config.yaml
num_hidden_layers: 13
num_attention_heads: 2
intermediate_size: 192
hidden_act: "tanh_gelu"
norm: "layernorm"
qk_norm: false
optimizer: "muon_variant"
learning_rate: 0.012
beta1: 0.95
lr_head: 0.0115
max_grad_norm: 2.0
final_lr_fraction: 0.0
train_tokens: 82180000
max_steps: 5016
Each number is 50 + 10 x the weight over its row's rms, rounded and kept within 0 to 99. Layers, rows and columns count from 0. The size before them is the row's rms in percent of the matrix's.

# layer 10 attention value, 64x64, rms 0.38, rows 0-50, columns 0-63
100:47 52 44 56 54 69 46 50 61 60 40 50 48 40 47 46 41 49 56 40 60 63 36 50 45 37 55 65 42 49 43 47 56 46 49 52 69 39 69 42 67 40 32 37 53 44 65 56 66 29 68 54 40 34 50 43 54 65 52 44 59 38 41 53
107:49 57 51 39 63 41 40 69 55 37 47 55 34 50 38 61 49 61 60 38 45 60 58 55 35 52 53 56 49 48 26 51 62 45 51 64 63 57 53 29 59 47 54 41 45 48 61 48 42 48 50 54 57 58 62 30 57 50 52 63 36 22 49 45
103:55 51 50 43 40 62 64 49 68 56 36 45 50 58 36 46 44 33 24 59 56 72 53 37 63 46 47 59 53 52 48 51 34 54 65 40 46 49 46 45 49 55 54 45 45 42 45 57 50 72 56 64 55 34 66 43 55 63 55 44 46 36 43 66
105:54 40 47 52 48 44 45 47 45 58 40 38 58 62 51 43 55 61 40 51 56 33 51 50 68 37 35 42 56 57 54 52 31 58 61 38 70 26 56 51 68 47 53 57 61 54 46 30 49 47 64 43 49 71 53 49 54 52 63 62 39 36 51 43
097:51 61 50 75 57 48 49 48 44 43 39 80 36 49 41 56 62 38 50 58 52 46 57 59 51 59 57 51 48 38 51 31 44 46 64 35 46 29 62 40 53 44 69 47 59 31 52 38 38 60 53 38 53 48 62 42 43 49 52 56 62 48 52 53
091:55 41 52 48 45 53 47 79 67 39 57 41 59 53 46 32 41 42 53 51 37 69 47 43 26 52 56 57 57 58 43 46 51 56 39 36 49 63 43 61 65 48 45 57 47 42 50 37 53 54 38 63 46 46 69 37 55 37 61 47 40 57 66 56
109:48 55 52 43 51 67 60 46 38 71 58 56 38 41 71 49 43 59 59 37 50 29 54 43 62 44 48 40 38 62 67 35 49 50 26 34 48 65 46 45 41 62 49 55 54 45 51 61 59 40 61 49 46 44 55 46 64 54 49 60 43 46 59 32
094:40 48 53 44 53 59 65 62 44 59 50 43 30 44 54 51 53 52 62 58 37 44 61 35 46 57 66 50 64 64 30 41 50 39 39 41 37 44 62 34 54 49 41 53 37 55 43 55 38 68 58 51 51 31 44 71 39 53 51 58 62 50 56 62
104:45 48 55 35 45 40 56 58 40 64 45 52 58 59 52 50 65 40 30 47 52 50 39 46 54 55 67 68 35 51 64 33 60 46 57 56 52 26 43 48 64 60 42 41 52 44 45 59 53 69 33 53 47 56 68 36 43 52 34 52 63 52 46 49
093:31 56 49 41 43 40 53 71 60 52 34 66 61 35 53 35 54 35 51 61 31 45 56 53 38 66 47 41 60 57 59 50 45 40 61 58 30 47 64 45 51 49 60 60 50 66 50 36 61 45 60 53 51 59 58 42 44 42 46 41 52 40 60 40
084:51 41 53 53 49 45 41 50 57 61 46 63 62 64 54 44 52 45 56 38 39 63 68 35 53 49 50 50 46 57 56 73 57 44 55 68 58 42 43 39 39 58 42 40 43 42 57 43 43 49 59 53 50 72 58 35 23 45 54 50 33 58 48 28
098:55 37 55 30 46 62 69 55 51 61 55 62 46 47 43 38 34 60 43 41 41 55 40 51 58 37 58 66 54 46 45 68 58 54 53 41 59 64 36 33 51 52 57 47 48 60 36 44 50 53 37 55 57 57 26 59 47 54 46 67 60 41 53 32
104:59 33 50 39 38 71 40 53 49 60 55 61 26 60 50 45 52 52 30 61 41 52 48 48 60 51 49 57 44 48 49 46 70 53 31 55 61 52 52 71 67 45 49 45 41 46 44 45 44 60 55 51 52 43 45 70 52 53 56 64 34 37 57 37
096:58 41 48 61 60 26 45 41 47 50 53 44 68 40 67 66 52 57 55 64 45 40 46 53 68 53 47 58 52 71 54 44 42 52 45 52 34 46 42 41 45 35 48 43 41 57 47 33 46 54 61 43 59 51 54 57 45 46 26 67 69 54 41 42
106:40 41 39 57 53 49 50 50 61 35 26 67 61 60 51 46 43 35 47 42 39 28 47 53 47 39 56 46 50 60 45 63 50 43 58 46 46 50 68 35 55 52 38 47 46 70 51 54 66 72 42 51 43 61 62 45 55 39 59 55 68 47 58 42
085:52 36 57 38 55 55 55 55 45 37 35 52 61 48 63 65 57 61 36 55 28 59 48 53 52 53 39 29 38 42 43 33 42 38 54 41 62 56 47 53 57 73 62 49 35 58 54 51 54 47 48 42 46 52 53 57 53 60 42 57 39 61 66 70
102:57 40 46 68 52 65 48 45 60 42 43 42 52 62 55 48 51 48 32 55 50 47 27 51 35 50 55 48 52 69 50 59 39 56 53 37 47 56 59 55 56 37 51 41 58 58 71 48 37 76 55 37 52 43 43 44 49 41 46 41 41 44 72 68
103:47 41 64 43 59 44 43 54 47 44 46 35 58 59 39 62 51 63 76 72 64 53 47 41 56 45 27 50 40 51 43 37 54 47 44 63 49 51 74 57 38 51 48 38 58 66 41 45 49 49 39 50 64 52 37 45 38 61 60 51 45 43 39 47
089:46 57 45 43 57 59 49 49 44 57 52 44 60 62 64 49 57 45 40 57 39 54 63 39 46 39 42 39 58 46 60 48 55 57 48 60 34 68 62 63 42 35 45 64 47 59 53 67 73 27 48 60 39 63 40 52 61 37 34 52 50 38 38 40
094:47 49 51 46 51 46 51 57 44 46 29 55 27 62 50 54 52 55 49 51 35 42 54 51 49 49 51 64 36 46 43 39 37 43 47 40 63 62 58 67 44 54 26 58 67 59 70 53 51 50 46 39 43 51 78 57 40 45 47 46 57 56 44 70
110:44 50 52 40 44 52 47 55 62 53 41 35 54 56 49 49 62 48 45 52 34 64 43 43 51 58 50 62 52 48 43 47 54 57 64 36 48 74 50 42 70 50 66 58 62 48 52 35 50 40 28 68 49 47 53 42 41 68 46 27 51 43 33 64
099:47 78 47 45 50 34 50 44 51 55 57 43 43 47 43 55 50 40 50 61 71 44 43 49 69 51 54 41 49 53 61 50 42 64 50 65 54 62 59 53 58 54 61 26 41 49 53 45 53 54 55 41 43 43 47 35 17 58 42 61 63 47 47 41
085:51 65 60 39 48 52 61 36 44 52 43 59 63 48 35 49 49 55 61 57 59 36 65 39 40 65 49 54 38 46 44 43 67 59 71 27 46 43 55 51 45 49 61 47 52 50 38 25 62 50 44 46 38 43 55 48 45 62 35 50 43 50 43 69
080:34 63 55 62 38 61 50 56 42 50 44 60 38 47 53 52 65 52 55 62 49 43 42 50 70 36 52 46 53 50 54 54 61 49 45 46 33 51 28 41 48 64 50 70 44 44 67 44 39 56 41 34 56 49 52 46 33 46 69 42 41 54 72 47
096:50 39 53 27 48 59 32 39 51 45 46 52 44 59 56 65 29 61 63 60 45 40 42 57 57 43 56 54 51 42 57 57 49 69 55 62 57 52 53 39 49 51 39 66 59 41 59 55 47 51 65 73 38 59 49 32 58 43 37 38 41 62 46 42
081:55 43 49 59 62 55 55 36 55 52 49 54 63 46 47 33 60 43 56 48 42 52 52 48 47 36 58 61 34 33 58 44 37 79 42 33 57 54 49 57 56 31 39 43 57 65 59 46 42 48 65 56 55 42 44 51 55 70 36 63 35 56 44 61
075:55 45 54 47 45 33 34 67 53 51 67 56 40 41 54 55 49 54 60 41 46 50 41 45 44 63 45 47 40 56 55 58 50 52 68 49 57 47 58 42 44 65 25 49 40 44 60 60 69 45 38 30 42 60 44 45 49 67 46 39 50 70 44 71
098:81 44 45 45 37 59 48 45 57 49 69 57 47 55 42 34 37 57 46 46 52 40 48 48 45 61 34 50 39 52 36 53 37 66 53 57 51 46 54 42 44 51 54 55 48 51 50 48 47 37 47 41 55 52 54 46 69 42 64 74 31 61 72 58
095:53 39 48 50 63 38 55 60 48 37 64 43 54 63 60 52 54 51 83 60 56 44 59 36 37 46 52 61 64 60 64 55 45 46 40 42 62 56 46 42 55 42 53 54 45 44 51 39 48 54 13 53 44 49 47 47 55 47 46 36 48 40 45 62
100:54 45 58 49 53 57 48 55 63 59 63 58 54 54 46 46 59 42 50 42 40 42 62 45 54 55 54 34 47 55 60 40 55 44 31 40 42 56 66 64 36 38 54 33 64 56 48 62 57 25 43 72 53 38 48 53 34 67 53 54 34 40 36 53
099:66 46 35 63 41 50 49 60 63 56 40 47 40 43 74 53 52 42 54 33 62 51 53 37 61 46 37 55 38 62 46 37 45 56 36 30 39 58 72 51 33 53 50 60 63 44 61 45 53 47 45 42 65 47 37 53 57 47 65 55 43 48 53 48
101:46 51 51 42 52 40 49 76 64 41 44 65 45 57 53 39 44 45 49 40 52 64 52 31 59 38 50 52 61 70 36 48 63 54 40 53 53 58 26 43 56 45 45 46 52 62 62 41 57 41 44 47 59 66 49 33 55 54 53 53 36 60 27 51
113:61 39 53 69 59 40 54 54 41 55 53 53 54 38 62 54 37 49 52 46 46 45 47 50 26 60 54 55 54 58 56 24 43 43 44 39 57 64 67 60 43 27 39 48 50 60 66 55 51 46 40 43 56 45 49 28 61 54 65 57 41 62 58 44
098:47 33 41 50 51 31 52 29 60 46 37 42 68 37 51 47 48 45 48 63 58 58 52 51 40 69 52 52 58 40 59 34 24 51 59 49 42 47 49 41 40 58 49 55 59 60 52 71 60 71 48 59 63 52 53 50 40 46 45 43 44 46 62 42
108:56 40 48 55 82 46 66 36 62 47 44 53 56 47 49 46 33 54 48 39 42 57 50 43 55 58 50 55 67 55 50 63 38 39 43 36 59 79 55 48 59 32 63 55 54 51 51 59 51 49 56 45 32 44 42 48 47 47 56 37 49 33 57 43
087:42 37 54 66 68 44 53 50 65 38 55 62 54 58 50 65 43 44 53 49 46 48 51 55 48 49 58 54 38 45 40 58 45 60 42 35 40 74 31 51 35 60 50 32 55 46 70 38 40 60 52 55 68 60 35 52 54 52 53 49 37 46 48 31
119:48 38 51 29 38 34 42 51 56 46 51 60 55 64 58 39 41 60 44 59 55 40 34 59 41 36 48 52 46 63 65 58 54 36 46 62 57 55 52 52 57 60 72 56 38 64 44 39 61 60 36 41 38 64 62 57 43 39 49 36 41 64 51 49
108:43 60 42 33 49 50 46 59 52 66 58 45 37 46 59 48 43 47 60 47 48 37 26 51 40 40 35 67 50 64 44 53 54 55 42 58 34 61 54 63 66 52 52 43 42 52 64 40 59 70 62 49 43 50 31 51 38 60 46 58 45 43 67 63
106:61 48 65 64 57 50 47 64 56 61 48 52 45 46 64 54 56 50 43 53 50 35 43 39 68 55 48 41 70 50 43 52 32 38 36 54 46 58 49 44 27 61 56 49 53 63 55 58 33 48 46 38 44 46 36 50 44 48 55 28 54 35 72 59
095:57 45 52 62 65 59 46 61 51 29 49 48 45 56 57 61 17 53 50 63 56 54 51 63 55 64 64 53 48 36 53 35 47 52 53 41 64 48 43 50 48 39 32 41 51 44 39 57 45 65 59 58 51 44 33 41 33 58 40 50 45 63 49 62
092:63 48 64 45 46 45 49 54 57 30 59 43 44 45 33 62 41 69 41 61 43 47 38 49 50 46 69 49 35 61 40 31 31 52 60 38 58 55 64 43 52 31 47 41 53 47 39 63 57 45 52 59 38 43 59 56 59 55 58 69 55 58 45 62
096:47 43 52 44 36 35 38 49 65 53 26 47 31 49 58 69 31 46 60 54 58 67 61 58 61 47 53 43 43 47 59 57 57 60 53 53 58 38 60 56 43 49 55 43 53 56 52 32 56 20 44 46 51 54 31 53 56 46 65 54 42 52 52 51
103:59 27 51 46 67 46 43 46 52 48 51 53 66 30 59 55 63 37 52 41 22 41 45 59 52 26 56 61 46 44 47 49 63 48 43 48 41 51 49 48 57 53 44 54 37 71 52 56 59 48 35 45 49 58 53 65 55 45 37 58 53 65 62 56
093:52 50 58 64 43 38 47 56 37 49 34 34 41 60 54 44 41 60 57 53 79 51 43 46 54 43 65 55 46 62 45 68 53 44 52 53 60 46 49 45 37 59 37 39 48 50 59 53 43 58 70 36 60 57 35 52 43 34 57 49 53 23 49 58
115:52 59 58 56 48 40 35 52 39 60 41 57 46 49 57 38 65 26 54 64 49 48 39 54 62 47 44 54 50 70 43 37 58 55 70 60 46 42 51 49 45 56 50 49 50 37 58 45 52 56 63 37 23 51 53 52 60 42 48 68 59 46 26 59
108:44 43 49 58 46 39 34 59 46 44 62 42 55 70 54 55 34 56 36 35 55 53 50 25 58 45 39 52 69 45 52 55 60 42 67 67 58 50 61 46 46 59 36 53 38 69 31 52 41 44 49 58 51 47 62 53 58 59 31 50 48 54 51 44
114:59 60 44 53 48 44 28 63 51 40 43 42 51 47 53 43 55 54 46 56 41 65 60 54 46 57 48 35 63 32 47 66 47 47 59 40 69 48 50 52 32 62 49 47 43 47 29 70 56 50 50 64 44 47 59 56 62 57 62 32 54 59 43 28
098:38 62 52 45 54 46 54 81 58 57 47 36 55 54 30 39 51 44 52 57 47 50 38 48 57 51 32 55 47 36 57 36 40 54 47 59 83 60 44 58 46 47 48 42 52 60 61 51 49 47 61 44 62 49 38 58 57 31 52 46 51 34 56 46
086:61 58 36 61 62 60 52 57 47 46 53 42 61 52 45 35 35 39 39 33 54 43 64 39 40 63 53 45 45 48 62 66 46 53 50 22 61 58 51 54 58 43 42 62 56 67 37 54 42 65 45 37 45 43 33 43 63 60 44 50 48 63 51 61
094:35 28 51 44 63 34 38 59 53 44 35 40 58 42 47 47 49 36 41 50 41 70 61 63 50 44 45 44 59 66 40 38 50 48 55 51 44 49 57 68 40 58 62 49 57 50 48 30 52 47 70 62 45 57 58 60 39 63 64 60 36 53 46 50
102:38 56 38 52 45 50 60 56 60 54 35 48 42 28 55 57 50 59 42 44 32 71 55 19 38 54 41 61 47 44 41 61 63 34 58 52 55 50 41 53 64 49 54 55 45 59 57 39 63 57 50 59 63 51 34 61 41 56 37 60 49 47 46 54